From a checkpoint of a small transformer trained on Wikipedia: a variant of Muon for these matrices.
Each number is 128 + 32 x the weight over its row's rms, rounded and kept within 0 to 255. Layers, rows and columns count from 0. Numbers have three digits each. The size before them is the row's rms in percent of the matrix's.

# layer 2 MLP gate, 1536x768, rms 0.0899, rows 742-955, columns 640-703
106:085120134111144128130133100112109175143101157097167064104163095106080154053133139151151109106151124132110089131157130141093107093100148139147099144087102135173121178110160113113125044106133119
117:105165100085080196147115165101173090076127140125135125084113148185180161099176125103111163093129144139172103109053107121148165113126121127127063140101046092073128115079124111115103159140149121
100:139144119115138103108119068107087131157117154039110140078141151110139147117119085170133155097146155120146081108155139168154066172115124122160159177124115150091095145155116102114101106163168151
102:081168137125168120180151138131130142095149165171148051129132123134117135056177143122103130120130123159155134142112137141100087158171109112159107179099124077139173116141178164140124080094159157
115:100142147091079114063086143093107150153149108161131115097141116125152087142145098057125090122150128099112125114174112091113098075090117140210146155158128127128139096149107110178093174151131115
114:130056146078162106107160081187157125141108057113125114123133096152127055074142147136151148124146133168145110138136151165135154141183107166126126120140123097120143186193174093073112103123138209
105:153166092128147046123127173061103141146171115088143157112203141156182155120144181151102069154094127148123104089169110190117100174167141103102116098089135159162112135117151153125147157176098135
083:155086132101165115105157076131141122154182104146137110111178159086164122070164165159154114165128163115167136136089085113112116111158105085171120129049068104154184091183141123146103149114106120
094:093126101130163127111146187148074183180063116148123243132092152158090123175067147107172095084134157170157147161110114096108119176130158159152117161088205074158126115093104147151085114082072155
090:129127113159150109126182084132140133098168135186112099135117123163151119157047165131146159117123130088127084125089145097146135079104137101166153098063164144100113066122123095115116167191136121
102:165135126105105087131112125114199080118126115126124155124071152095156081182164123144111117149154143089126181138132190107171140131096140139177149075114117127181124168036092103115130128111175131
103:169125108085139089133144183151211106086058132111187070142160132127138124110182070114142100169128163145106082118146164166148148119144170073103095114156132150101199152158092148116143108111151133
099:087109107100125154124128115156118082116155219181105136140152155105140109113111080180137066177091151094172124049161132134146075143112170114112113119161159156125145181121144113120103149157116103
092:098135138125108153151162137134116110148148129168148114106123122129190045148130138144174104173147194148155086103151125111111134108136102067159105090159084183135128103159109164098106060121067096
096:165138111141122167127121082137126111152156147180108131122154181127148099132130113103178158135129149185099092139158125160070099103153068165110060131143140112147096146184134110101157158114167139
105:114134080121087134116137110130063123134129166103137101078115166154142099105083091137121144115114133126128122095154074110104201104090180107160161120103118128090088176114176165111131124054152139
101:183111068172102163140144089092168144079158165140116088111102130122165089136123093093140112126189112112038177109131111123162115112097148137149100099109206058106117121187107164124019098168151167
096:172090137140116093137134175136053078132117136191065153111122148094159144133110156166114070106141087121087077166094152187138193162163137130068110176171147093122069098205092108110116075138151131
080:144165136096110137155105141149138111125173128149063192143153132139132078105179201139163073119144135104141149182104078111124106091090102080123105197116115104141149082203113110098078102103074094
102:084132124066039154213139154133087119070149102111165094168138102097158158125113126101122158184124125143124122132123133143144109149217131105078165103112084146087086135090123138107165126137105077
089:108130178147150083154086088174120161128133098116138122163101137095137156108083060150132169149107077027121145145096101162145170116117151080130100199090111150142092093132140111094156138101094150
106:185124132151134090165121134102117095101163087114082145160124150100110056125121098115077064115093156162098137141154190189174095132142121124131159060196137156117117121148075180101123087130121127
098:112126152116181142153131165090096153151134121091110114144128194173148076110117174163127104106128106124160226101114133123111139133156150091089130122105090165198136095105112112114120162145119142
103:122152100153081155096163152100100152110147158113111104099111197155094183155179118211122180087137099122164093110113164089093168143151143158143157094068117158164151075125161112126111117078140116
101:137173106133117176074128107123139140132058123124127151101136211151097185135114141098100135142165115093162092173174135110165184167058120109134154187100170083039091087136119101118129131142123134
102:117119093128087057116177133124141140086101159118131063110178139138145163138117147109151093118088147113110116107145113175142149142140149100104148068073158131050158117175091136124110129112116119
101:142112125159161141067098139126127158132063099128131069179137093177154131168129144069155082126115095144136118117145119110120039169123107141134137151147170123108094113105083108140172201114109113
108:102120139131103129112183128200100136184156120127139151114129161158138123103103106093060123105116136160120167081115145143092094122129111102106123123122071111161117110112113146093137158101115117
101:125099121083131102082116133143170057139115109120196145164108122152097166157116152101140124086101162135070164149077093129130117108096111099126140190176109148151114047120101154104085095135131118
106:105163118121172120180124105117066123081099095099149120102123167117106095190142119119114091102153163057129086163108132097062130174127142150200145130149149122084153105100153089123181175095123105
097:140175117160052153145134185136099094123146186152106124186128141170093096105149079138117188132103160120169161159091133084056163091101115104144077113171118180172105153092055141146146122110112180
095:104143122140069090146126159143149115107121114134073148106154191157115112150152149146125099121144128122147137086102104105063144102086128144115102128177157137142163158090153125140131141121110151
103:130148144163117114122103183075142122179114061081132148133119087138126138101143112075101154142161088095099096079142141192104156119133196060149151111124147147224109140141097174079140141140095060
098:125132117111163142127170114167095139135120100118150110144148127112120147148133075128109091123128113122138165209197116149143117093138111107167124126135155136118137099089099099142081168136130116
101:113179119100114135102169112149174120115106116107145131133171112108153127126094147174096138147120144099157121111182114136109102115092129125087161153091153090101082170135176150091176132143098162
109:166130139082121070136114057119087123167128116119156117121202086078129156163114082195150126146162138116139127071084166098129122182104142091090131129123172171114175177126107149169117111099121109
094:124123130137022136176127063157153120168099103157081163159132147097124205156165103162133127151108128134108110103138107112109078137123160104106140117134090139116161085124090142098159102130122180
104:124088164171110125117159172099105093136160182084143057121112125085149159132183140151123159147148143122190115127098207145117113110141124124171133160136098134110105121105138145132090157113192146
106:140147128094155185113117118100109109175079096064133099111155044098158234105122116132108094122101133129153156129137133150105125170160154148113148125173121116132131051134122209123154089165117164
107:108103181143135141137118097100157128086156119099134190089190150110174131126134093145136108132071113082122103147116158124082105099102105078140144136183157111144104076070164126098122116152060139
078:162184078095102146185157053159185106120138097118061156118175101105114077129123170110140111122092162096065167123134105117124101130070079124144146154098163143137128110132113134138118162173150182
110:117162170135091141165094143124155166142097129094093140134144168080152131183142089113095085153157185081086136162091154139118105087207152139122130112064163166119063132091192159154081075112131128
096:113165104067136137200144147128198132135170142052215094135182089206119117106175124118149077159124117134115102147147078147173117067057108149078106054083101164156094113121108099157161156129073160
104:114150142137131154154161157111147119143093169128128090113108143096084112156107135133153130140168108211149174133103143092124120076120070148141157138125065113091133127091110121118147076113100107
101:145103118126149111118146109138103150159130126086175105117156164110088139110131156060118138100155122123120102128144161115152105132042175140048180126087109126096155149154124071145139196105122133
093:090123106152077124147099143143114181120147187134148092159110123135102106134130105090133092153145118075127154075095108139093165113159093097108128225064155117083152128103136120163111095128153167
101:152124165121069151207151125096208112115094104154126128089031082137115211100129143113108125194117161121078087119139150135129111087110166140089151190131141094121092120119109123123116115110082111
098:146118150115111135127130075080151083184070125171084137121123124134164153095159137212129125173108130081134096134106165145107096130117191142147170153126141130180153068130099087134159112117128125
095:188139095110132137128176111126145093147124104053123137093127120117096105120106134129122139128114171151105122103133105109138132171163138128102129133109143136134132136184133167127113115145072150
101:143090122157119142085157112164113102094154124176109125085094089145117131188131085117119072130153118213085107130178118142195163098135123103133140058142132135188106083117201127138133111115106039
099:154157126125158102164149137105132147125203122128142080097117123082138122148156154154071132147131100150137094157152127096120102165192192079193139180154094149130135143095134135139143123058113161
103:106185154127111130080147132145129069094140134142090105127069168158152117129132128139119078086120171148130134166126102142123135173107103113147179212119178166179086078177138157108126100186112114
101:168112127133109107098091130089082091098063124151101096073110124123139090127172129089147095145083168172120117150114124130128145168140150134083150142169130123091056129135184157149099100141198133
101:129122214123069138159136149059152122149130086115094183121118173133229107116170173145132131118096165134173126057148133152113155178130081108135140142110130144142125114126162091119201128148125080
122:099139172171154110131136151131155086112132128147172159100092111156168201073107200136110145111097163121060143095040146119109142180150114139197123150128063120124094141122095124104148078140152124
105:143145125121132198122179102136161140145122162120119137129135141139166093041115108092071097085140163184133158158168067080110036109105091152117124082199114160118131020129149138123126097105165130
109:082176135135112166094194099152146169132094139107103176152164075176126120112150130129139098125157087129100095141131146106173095114138188149123107108123137164134083123161143125146103128096177151
097:168142135097146125129122099170098108114123101075096144160154142116109131093085163101101092150072129100171070142107101134152144165073136113111169140125140122096161190128107103111166116217090158
120:178115159114115134176156085115180121105163151114113073098088130114168088098195115059123220128081176159105197100090103139153121128128128171120166112132129104140085125128158143155082118127142144
097:195108146056178124096139074121197115165190111169096114125158176144073143161123135172172077153144063150119107142179147093127103076151129077164085125142121183100110152137139075122191109093132128
115:105120128156092169117124063109177157115169112099155186118146122111131108129106173100177162115174088203167100159069122113113115154165107126185204113114139142118125102179103136033127119104086125
106:107140127139102107112161154141172122160157088169149139160157119144121086088135127116110201082143141108094168114136168122143120208110106114172068128161142013157072148134053097064160200144089172
111:087135146107134099142229099094080087125163132160140128147099165127123127138149124158098077170093115157111161118088214097108190157143172139081147096114131158170103115161177115101198128120155093
103:114107161222150114117134187074126171161098139117098135120138096115182090089152206114131152155143067116159164174118106106112155115125135149130096072122122123126121117107129107141092100125181212
098:099096147119169078175094109181058180138137113111087126160165140192177115124186106148116130100129121134169110079108125154106139061140129123118171109178158189107101089113184143167118168113166156
103:156123110138087168151128168106099135179152193141127117151140124086143109132140071127153165097142138127146103095128133183127142065124091074132092150117138082132159170109138152145138171126143171
098:138132134155084100143090099131102159184108131147122109147215085144109101144109063176100105096152075105133110169166123099168097108081115109155092104159134098105146066113098192110128092152093135
104:089123170137194122176155108181166139108124087119131172096119128121119163081110129135114148146108084156151100059123115115130160114186154110159179133122190148144136137191113124133125089237084149
113:160127144097145111112138107067116071181118193106139159171117123114124141103109101171124107151089136156077128056200113179127120120101159123105183118100169131112087181141100138146131189069188123
105:114191094099112053126146159051099133096118128061138080147090155180109135120132125158155129190123168104125082101127160215129123125164136149115139146144112121042132117041178103135153139108103167
098:121130120101176147136128096090137159116115170108178125103132131149119132151160178155129063071078136107152140082111132127153116141170157085105162120069119125149158177150087154087169066103115083
100:106125170177118129183100145081110176113181142143154182192089115162206129114152181103194108130097129179161157163071129079086144110126162153156127086094075080126121146113133226111171145176170080
108:142143121139124088137168102183168115150062163144108155113135127146119104125103171125202153109108115204115126106118088172136150149153097129123128110144091175101137142168198169199166142145138127
098:104114131180093172160149167078134128128072110089183091164138111135162098104171057112117084076192172135174152181092098129165141089125105076099118149137075099134132182143119194141146119091153120
048:171124159099079095167092136075104083166143076101110122078098086157143139102114135093117112148141120151118107080124106117137135094135150090119092115158152198144109128151102097123121155120133131
096:135166114107110153029108111160131080118129138118147083137173095153104120159139101087081091139116139117138149091127187123116074069133109130188098117132198155126101127134090110120123133130136122
094:118131145157102060102133181086173150125082151153101119114195102036119117112134139159130122104066112144185103139056182125125174097158161099160148132144164127134136136109143080087138148098171125
097:124149093082118133121133147163162075205130166097128121151138153088138101164091120080112106138107129108074131108148112133118120093164114113139150079098070188097134146191088180173131134132155053
106:143091119129140104128098083122242144165144124168119071133148177139137128189162091114069116131103115190123125066110087092122147137104093131144120194128126120142127135114124150126127154158149125
101:124130149141104138173112188087145177121131108086218135127076147091105175106133126147087101133151153127139148173100125165061097157180110144118143142158107116117118137158093164161116156114045132
106:164135133050128132070145133181059127155121087173147115093112127158145134046103182177113130164104103119078098150138201169146113108139145110144122164134156109131191179243163159157160139081111106
101:103153142167170121141108106125167114130138177126134104097123143072072134120095148200174137092133097054106151142151109080097143086124144110109111107169101133149118114101154154144160113111118159
101:119177100212139157128163121180109113136189080120158107095177130082150143063172112116092074097180143060066165075100150133125140154136092105131136107153134153136149101107162106079148106181150115
111:139158130105131129080174166099135111100072170189180164106082168131148165147177178101092080099117088148110126098144191151138136106100108106051113105142125206104151095109178150175101115149146150
104:190123095148064122171144128076128151144075077132103031108115151100140166085155097166175090142092134105095171169109153114078154137106136133188120160170111156084160169081130090090103085136146124
100:032130124107065178127096116136143131109123106073054111114201135104079128037092141131157118153138156157139144132095151131114207104168135111126121092111108119133111106141120112132089107114192144
097:095129082112143155119122145131088160087122150132113103046138136189142157117142150144141121119171098131145148110087114140072138123140105139129055143112084098121145143188069137089121113104061169
107:090174142063121098190140151087113138136132152072167050085115104176189132134115127115117104085191096095146113099114079077182129095106133111064143115122082072137114156124137138120110110122035078
106:142101146108157112143067081146124120146117117130064112157091080161095142071087157140119131130129116085086138130142136120131120135142108139084178139126141141097125138146152093106115100051100151
093:130154162157109108129080117143151165150135129192040114113097144154119099168223137138147118156129114173126136104140072153142154111108147118183119154102135117064098101108103115141128124142156127
106:105130157148137165110126137150079134099152156143171090161201176144071158126204102095116112191128150118123111136147150144078136154121197166178143081137116110109134141126167080112137120078085142
099:112114213111113103143158141172150119125178096160127144143128196129059093101135100177176188118178105089134208107107076094161100110069083131122104088116116163163186113146063152088135081123064132
110:120134161131146129118099152128107042154176131113106099111174193048072093105142133149137121164139122152113105173114119107078087141125167145135100169167148138112126152116153103088158129087155140
040:144182158153175142107183099126112094108097119097104104158167140104171106127154177130115069080114096137103160158159077134176086124097112159159140125151088161169135104105139100104153132100160118
109:104121096142113166045177167081072151101126144100062149114128096150126092089116144114179107123121002159097123160152125127163175166130144138090073142137065169120119137174078130114104114113079148
090:103150112044108173082139063153089143111165114150166077150089156119081134104099113150177126109120132114081094139110094115138100119171147144170103160148105183141151129154178136129141125147100127
101:137158128096190142128148079152119184150082149125127167106133108136147154125077134092145038077090148181104179126137116028111122186113179163146069191108158128069081151103134113112131164130133165
095:135111134128047067153141109177118190091187131187035178077101067128136119123141129076171120123143127172131174151183154128088165146129127114137052169133145139114170100159138146135106084144104109
109:146125159123099090203114104096102169130141142201117105055131141129153085173128121125195106120099170086115166173148142114113169103093139069142147124125094144153135094147103151096127141117149193
096:092182168142112099059147079214073112135128150112129161145185122161113114132169121123090116106163130187150171188169065154108109157156171129113113130142165139136128141075130117152137114104082136
100:153158100096096121128154154129176166182104129114172143084157115142071086132199180108150119137168139198153103106166123120108171138118153078161144148137093188111092151199194139114085166122138161
094:159121155136107145138090083132163191125175125169073137070076066140171093105125165159119107122115165105153103126111157083116122058110060076124130128130115164161139114124108134088074152139121136
109:137155134096128143135163180085105167099133186141139124101136122093135072150152119087062064199104146144098097090098170182136160156121150164142089109171098145192135110152130126171133114083130113
098:149136190110139151097122201155137071176086068091133141078118080153173161126112177174165149107152096139147168105140173139124109121182115113101100067105109147147181163126139100099137104094121149
095:203142133124177113149117103157125219125115121094141090105117147105094142141079141116167136123125128146093157147105099089122106155134046111097117083172146167166119127081120182101167167127168086
107:112153101144132127102166104112102139140122120074140101149119099192122169154134142148141186115111170062128138129055129150098128087130144078120107167102099164097168129118079134192162174173098138
110:099116137128160100091177191126144069153178165069162194161151249143138164186103156119131102159151131137144107119118102096108161185144141126153156141124130087114101087131101162105138125153138132
100:080073140098137143174199124095115114093122094112101069107105133152154138082114136136107122156155138129111083132174162145215124154072114167110111116133173183142133123112049122172126138121140135
106:136111097132134090105113105127131088190131113129119131166103190165113129172119146158180078113088107083093117095134199154154180122104133127078183149023099144139124080120136166141113131107108144
102:124141122145074129041143075125066125136131142151142173114115096175155181133128096151138101120139151165131175129134124151126091106113136137159056163141081143169137148147133167145096124119112090
100:155143125107094165134097096131091205177109147100112126168094155138141160080077163181108174166171089133082094150117089107090117144088150108104111161189107140144137137141158136164095125100135183
099:104152108146148124097138087156147113117126113128091095100143076082137135071161132045131142148153101145182086163119180168151132096136104104120174127173179147124117142088182165168119151124130145
073:092105103099137147104131147156206142152159159081150104117114085163080143109126124151117172114105087102111181110185130126105138150133169090168123130134208105107185177165103176105113102165184115
095:143107168089146130086182051122097094150102132172099120091136144145097127148128104068087180107174213134142099112049133099104161184135118095115118086133064156084158142173164098125081138146127134
097:117119128105121091138123098156168131181112179109167156100140109114178138090125093137124162150100155109170108157098100148102080124084088116098130082135174124078157118126144181176163113108113143
108:109061132112145106069087159117137105161068105145145128150170093164093082067082104095116119163124118112129118087131138125150096158129146157147129205128120059142143067080134066152164189128119101
107:166094146146143117098093056145143149110123165169139124070137127117103070072188201116148141118145119146181106133111086153095131160166104127097097050142129137175162120084185133160043095121162089
110:081099155087131126095115153156104111138103168114139150168105120112124169177155111173110083169107137097125118147185099108112135115102126190157148180143117083132110141094117155176120159131138169
101:083045149161105135125125141107121157048155139139130093127126146083139154101109183095123107103067131119110058122182119164121083163161154150138150156156151120077094208171127089124125099170059118
106:144108129130149185139132140083174103093135150107091165170069114162148160131163085141104106150125125070160139127152171092109117127123088163084106112072152117137135144125115100121122171156103219
104:145137087136068139173120086109145097164121142119133144164103132127163171095099136158077106116115093096116153084067151133141118126141101135119084131158095165182153140122077111125081122023166138
111:101110114105114136087200174130019101123119164126169148158150141105157147129100148121133082133065117097117112066125174097158129150117116065113053111128167115143089124087146130112084132180113199
099:129107087166172121149158110075097154084095138125110083050115123100176183138155129082105078154176138120155108114162144150118107128101025164088110058168130150119085137163203107127108129157135110
094:105088097055147147100133077113126114087092151073173128086101149083140111147124134126114146121119093150085125098149121096101145155090156122099118214120117129104071145103149142108150109095054169
096:105085109098156122104072103077108148117122127091209118114152135098146094139179182165104096159112113114157147103110099123120147115126127110144202142131093103116147143187166122085174133115170125
092:109086118112192125168131136159110105098126121098198152133166118142164115151142163149105121078099029135094133081117095088148169068139091148137155158123178139164153086110062129191080197138129089
097:069161110107122092129134130124136178074145111065104107116180149112191144127138162124131169131152101143128101128112158124110118111125108132193068124195113093153200105154184190085142151132110122
097:186105137122075132106121089071118126144146132036174065110152114119107113088069140137099148155118163115141162181130117075160081169036154075117145099106126116174139161171170158157138133100113133
094:163124170151178141087106127102095147148127091103171125171155137112181145125176143086161147134158086144156089180144150161179093105109111117178128118141150094103162152153139127057098110057151087
104:129152125161223102154120092069111122112171161139138154137107119142114076137160127107077147102146097080176158101192119147068121127153106089145075156146178109139126114142138181103130129105071150
101:164184159125134068151160081134131097109119148141151149147141150131172108121106159189125103119164121080119139090198144175105119126105087110087187140084143114118091161111108109162080085137119103
097:118147107099082161145102133150141113071096131093163182153139092114128133163134143156165142144080082130158097157127087100102108163114144130119121146124118124154097053110181188150141125144109051
096:090138128152115141128105190175104089102100154094104093118118104153142053141077121116137160128121108131152126186125124119222100103118091171060142025139090088110139139131147114149087084166111149
099:174122127132100147073090154161164098168092133148100157135177084165137186147120164099159098093143147142095107175128071105150043152114141164104105065141094198096138145105115146113067073169156144
108:121147155140086141115093130078100136076057129158140090096120099148116123135107084103201133130117175063106113171108181176134098094096151118100113127173119071126073114105189148099164114067070143
096:157142120155104117109105119157163145133105070112155211128169140161129132113121139105078150135138146095099185166151159141061068139068149136133130053124106152078091045143119104072083113118172159
102:078120122145153105095134142176148074163160141113165175141186152133088161090181185160071137094126198162115115166129165116182078141058116142137126162122172112100070162127094104167100082149144106
093:125173169119104112117133074150113112057146122114173156165122111085125116128089120149117156099107068114119145105122095093137061190150195139123161091091143162158083191134110159040131156119170136
094:105129170174119135123120112162124122171155115119151105140132129058108148122111140140196193165173196161163162120048086146160158156166158146134141122073157112009159136138162207144120157131112112
100:095151126114104113077100121181185091122128168135098157162102137140156171077167144159144084113099102121124115156110139057077119189169164137093040118101131139141096124129138085140116089123088119
099:119133117094105151092186111178114120114141134103128166143129119154137135176118153153145096152056093143108151183094161092106114163114071121135150152110085119156122113094147112092122106159117139
091:167098156141109116103079083106105099133168102092131176183113145108143125139135095151175131108113083077172164175108161147102131122151087158128126120117136113108116114137096093066155127123063090
103:137085173141155173094099107137107137100152104137095139089108102114089172112146128145194069112122110220109190073100154115143129133024122141147148111128119125118145093102154091162073122129094140
098:127061171076151090108106107106156109128104137125116099134123057137118119161124114103103137133081126076118072117134109131057143159120102113134137140168095131051058113110132131121114120082105059
104:116096176104074110125135163064154168071152125108111113167213173089117150150119117138131147148066117131091083133139124140094138139155088075176127120090141132062143105113137165138130148180138114
092:130157083136121091129145159169105102106113130163179136101140155121157142132100128088136123096078143140108062135199105104170096206158147155045084139080160182166218135082141102097182082091113062
114:119162128163107107120157164116124129136136101091120119135129162149126172142126117109152164179182146121086109130169102167144145160120126139185083038120132071123168148122148116103193130139110097
089:033147170095134150145102173095162160133133116153123048146142082036176112158100167056115179188123202147114071146137131127192210139154153094108132149132077134107163134122148107124116141063141150
111:124153157138099101111115078146087094111126135077108129129145119165120098139132138160146126147138110140114133113098147092087114158125090166095168034104081160141134094110115094167199109193146134
105:162095187104176118113179110058090101156131104128116141170135161155073169180122101173165106124129118104125072142155066169124159146177115128161082136107132126205124108172103112108122111174125136
104:121073185145134157129123177143133173103134132174147091150142111120115102162156175084126159157040097073096111121100110164115106134153177161129142151142138125147135158188133120115120116131150118
092:104147195141108095074137178121137187105148108143172145151134130143149168112152133158105102122166156139132131149169112126122128127104156134078103095135069170182102108141111128117139126129139107
110:189147192134144123134151135104090135113191127089168111122132204127118158128186148095120054126151145105222135093098094148100120160148097092128143150120080140123127088143068104153031117087142157
101:110087139122128123121185088141183053104134117077174126108134178153203069083111097144161182109157097077099162117157115161131079117113181105154107076154115099149166050150125117139112121160147093
117:115093127148126097063089112157120168088160128190136112127190098148169122174119109090090094178206071128145145095119132187103146150154091104135189143096110085128140182124150156156128111084219135
095:191084121142124178069136123196077110137159183155127091128139099093129091116141122164144114142079143155115164111134081099097111157085126135088077086066106127205106182114159114156148104193069145
103:085144143104127122122170123124131146126134085032174176110148167124110101145143139056130119117119127179080114082120107126077120199076182123100103180081120115105170209113160151101144099127158136
088:191092097159173134122114100137135135173135112156194175111142177145105160147149178106110114160147108094150108165139191128145086086066139108126049164159068126131135174111103163127155113077119100
102:100117125116101145072132128141157115130117159130109077120100193200098123038131127117084178104083132164148139127133124123141099105118122143096103203160064066125060144141170153174100177085131140
102:163104168099076134175165184099086123108135174148104091159132148183136115163053131131146123089135112094149142145128174125135109063167180157098120152122145123130133126138176159189100095204053138
097:137148172061115104154152133130120122170127126169152087162107135118151150106113117134159103105129129098128137138109133079085145096161141114098116106190072155149131118099152152137146143129121180
110:158072103132053077160158119116109146094131137144146144113122119131162166114069123073080095120172121127154099151134134144092102132097154110126113152137119153122105083098168128121152101102166194
107:063104187118112111167152159140118158101151135119171111173175150166139125144111102143114181157124101119186111126125132167139132160117139110138141133154106108178195118111120065080166155192110158
103:096120116146165135154141158046121121117140175118144134212117162100088143156155148140155112099119143122096098148079166158042189113126140157139152162134118060108137090149117182133100189160089129
096:128139124142117161121111147120098101023141099145168047058143173129150180083031148146103144158125070156088112062142114115134150146183119039128156162127117155142119139108095106176119176098115124
102:199135125132080113134080102122144162185152110138113089113131140189104098134112119171149171152086125183126097113107137169125140116146123103174148140162149049169197129129101118091107107129113106
112:158146137091128107142100134127118208138130084116124154150114141111102131110135128109135137159141167148105135118136173114166145179143123146108097164180117145156173111165157094072089138121127101
070:192091135125140108135083161129146085141101110119174094183124098112085138100146117161164148132112165102128071120134151111089123138057102066133135083123106117127171100132116141097104180163116097
100:119116165141165142119117117179133093152109164131110120165180152109135111130133131118048142114143036167148162129170141089127117105156081121159146085186175131108088109162101093077151164124121159
099:112092100102120122094120147087124107174141117118126164115112170117148107086127118151116077182117123176086071154101159164068094121131148072124171165119164112142120113147153160128063110142169100
094:152153105076034147083143179188106170119125161090130141106097145148133165104138104138132197190100108119113111168132106070126120086110095164155112135090186149151168139099100145193156126077109139
099:108164135196148155182046133157130138185145178129123160096124155124099125130161120157159086130121132146121112136123161071058091146110120137127078086127097158130124167157070121105133123127135123
083:102109172116067099059086153102183138109146141160077144142092113158130147200161079170170150122168122141106090191200044114126120134129119090167063101127127055169138138114111159110126111118154107
079:112168215159080144148135123098125184133114156126156111110106121092123131151124124134138096131164123150178129140061145120188070125166195173124143136104170089176161096135113153103193069112137070
104:102124114119129197145184150135123111055125094135128081083115138120172148081109135117132157161097186071119117169152102097146084132162114081185139101089057116111126115093134065136113116172116087
099:183098068093212174095125126139139111140095113131123131155162130128144118160175136085136146142062098087183149113122181139066090119085112133171119099102127045120198082073100140113089126120058130
110:169101148079101166097098088106119111122127138064133147161152087172133187090174131098114144130083161121097115128109146077077103107145076148109131137083040070195099190136137144106102128111130094
101:113136127139117170193229017122094141097076130117165095076109070174095094116134133132132072117123165118170120200226157188180094206122110126099149116174138065087107132099190109108102080114169100
096:151125154178107113209101150162136107143120152160172132076107186136183153122178133104146135074109136135166145115079129104085119103098074083166132125142108132164108094132189105094129178083171099
090:133101128086134149106158055152134142122141088158221116080119206137136118125103118097146118109116186133116156148093108096136077107079085122153188114146117120141090069112184160120148128090162154
095:073117145140104129152073087160094158146157112125070134134173144092126192106126093153137087157171146096081153119068111123148068211090208130164155050161123134128086111111112148167159141109186142
100:147170184112163127129119078124117179118101152091124119136073184102113127067087132081140157070106137078129154128113104146163215099185177104116104128093168035095079118186162110115108105160156107
106:122131065123166146139164068162159146133080131108145136184165156162184113100142134136144142185128148140126073157060127093095099110130128094108074139129123140100113100200165128141109143151149126
094:095087135128145113100111079095140150147095137126150059132157161145151168172051097094146139159086174111132113102099102085104148136062135141183129143163095128158157130139130102152192149117154183
088:164175132099164136141099153155106134114182146116134166111053112126175082110202103143105089164146183090122138123066101100137096102148099142100159138132194117120108090135100148088088158128120082
090:152041143119115165159080074177132198110138094148160128132064156150118162111126122143142153121095079142119147096125136142099134170197119171096191176166120106169066095139185054091128088158105102
112:031100081174085148079136101151095111131116065147121166185139137143140077181127113016160103163100131186124137122124190103124117110143130169146142159126141130141104083119133091182108162114142163
111:108110218132183137076117085080121180111082126154051074161162125186134153147174123155132129137085102061091103124124163144213123086200153139120168095101130111177141119139167135156088107129110144
097:127097142061109127165122113117125102107170149142120142116079129168085094076079124119182125112124049216099121158169153127093180145166111142156152107144184148130128086106171158155098110078179186
095:132094140097178119091103113105128183156111102076130092143118137138168054130118128169169152170116112146152105145201064103149112180110174093140156137143111063112116107113126179134153070123088137
091:126101195100115105182112115094136114133114129148094140115137141119136102102076115132169062157092132152131158130092109131152136102138116097170175083160081131136163103126138107127111086143127151
089:106137141119154153099170093124091102118093191117149143101098103104142096121157076111120033104127172107089157145126200145141075123160098125086130104125133201159146134147172106209076079138098107
100:149213095140145113091122107075142179100107121090139073202163127129100140116166155077115154192194112031154118059174130167099166148133114166072187124175147145096098132133116080124148122117129169
110:123144147084145125089188125119193151183122143153190101081123110167131151155132157180172162166119076153142096123079108183171129197101161083181083223123118111181107120099119064112060109053165089
099:148139146138105110098163126143114119099127122195077114136090112113116163111112095070087005126138102198122154163088144146140120164065140173127113146161151054132127146135205098048116071118157104
095:117075076199052156135101099176141162131088084113109146098211074133155112185082125131097159125126133055091223146140109094134137078137080141125069159096136152110148098105145169130141155091107150
096:130122129167168115185062190171153086163020140147052126194183158178126142150122176122114106100151177123121138073158205118155131108111189143147155118112147069139180118156141133185130132126147203
108:113204092152072159106147125125087144111161175192194120130106130054182149103124100055128085129134137125097113140185100185159077161091150115095113151146176086173113151110119159129136138161097112
094:092108112130142174103058099134090148171079092173098142085120109155187099130109122134086138137156117083166116089171166092118116119170169099136119145095132136077096144131145168117100115102153094
092:109119099123111138173136146134095173141137099169185119118200108147136119142086165090140106103062109102115158105092074168129113152133082116133183079152098167112146126094112049096174134097154125
092:104125159120190141093134104131125128158085130134138083184130167130169144132091095050096091180137155139146194163109122082142200080123135188135111160170075079152119115106111083098113094050140131
099:098088148086143165149132128100116156132147150111129136190131148108154103136161138114142117068049192119131184152178087154125184141090106181133150159141126159060108135137124103132073103166098173
116:163089121084179068125129076128107135148151150109175126093087079180132081176138120069140097133178112135180146188114095108127115127131125157138097156175187105128145233119136125147057124097148121
092:119128152127193141205101112118109162134139108145140096134136127080151098101109094151112156161158185141132087155171118057130112112157119096076108093081134199162170120056121156109198069172086136
106:102121144110139166128119102135175098131151135154146097101086178085081076129129060161195083125206085151072144148120148121133095149066156148112143108121144133100131154111154089194127153137063145
101:157138114151144089100120174142142110084140152118154125193130160096116131145125143166045163080170131110120138171127161100114150121121122095092069157168159150142103061128165126126159154124134113
101:074107140068134132140214165157181141199142133173147185147119146086131198121164125118127117126180136112122103131095169129137193116149125153160117157082165153139094138129166074122110146162103127
094:198186067197103164155106079146109148177130150128128095082128157142086132146105051103169112132122149078124115082141126109224074074098118131156117133103151154182141081130194147153199135143104124
069:087100084182155126119127063183174157122109090148210093089115131144142161087198104163113130126157105142159138148170125110097143120162075100119098135096137087115172147132154113084133164089113136
100:102170156115142106115045172141166125113155133162116116130189137119127191106112104065124135070117153146146141135143100140125089125102139152123075098068160173108144160104143097141117149126131134
095:066117141178089136157178162133143130139091077131076139155116155162206180122152124116108158176135137117131115196116148172144174128167085161081089096158113163071165179126141139180122006140086184
097:128070215095078147168123136132114084147148101147074045155093130112111102132102214134117181191104135195120150124124119114097163164098130087134115084143071142142169105089113124091153135119122091
118:131045115139152120115149135112107072153092119092197114151110095111139116084093138095127146137131131165068126077134067120118111096136138144125069118181096097123169106100128162139131144164113147
099:122175164163142130166125159091127203120122146068147085116126187167149156143106111149066118072121142131119160170172138124139101164122100092092148104162141184114116151140110148180134025119168150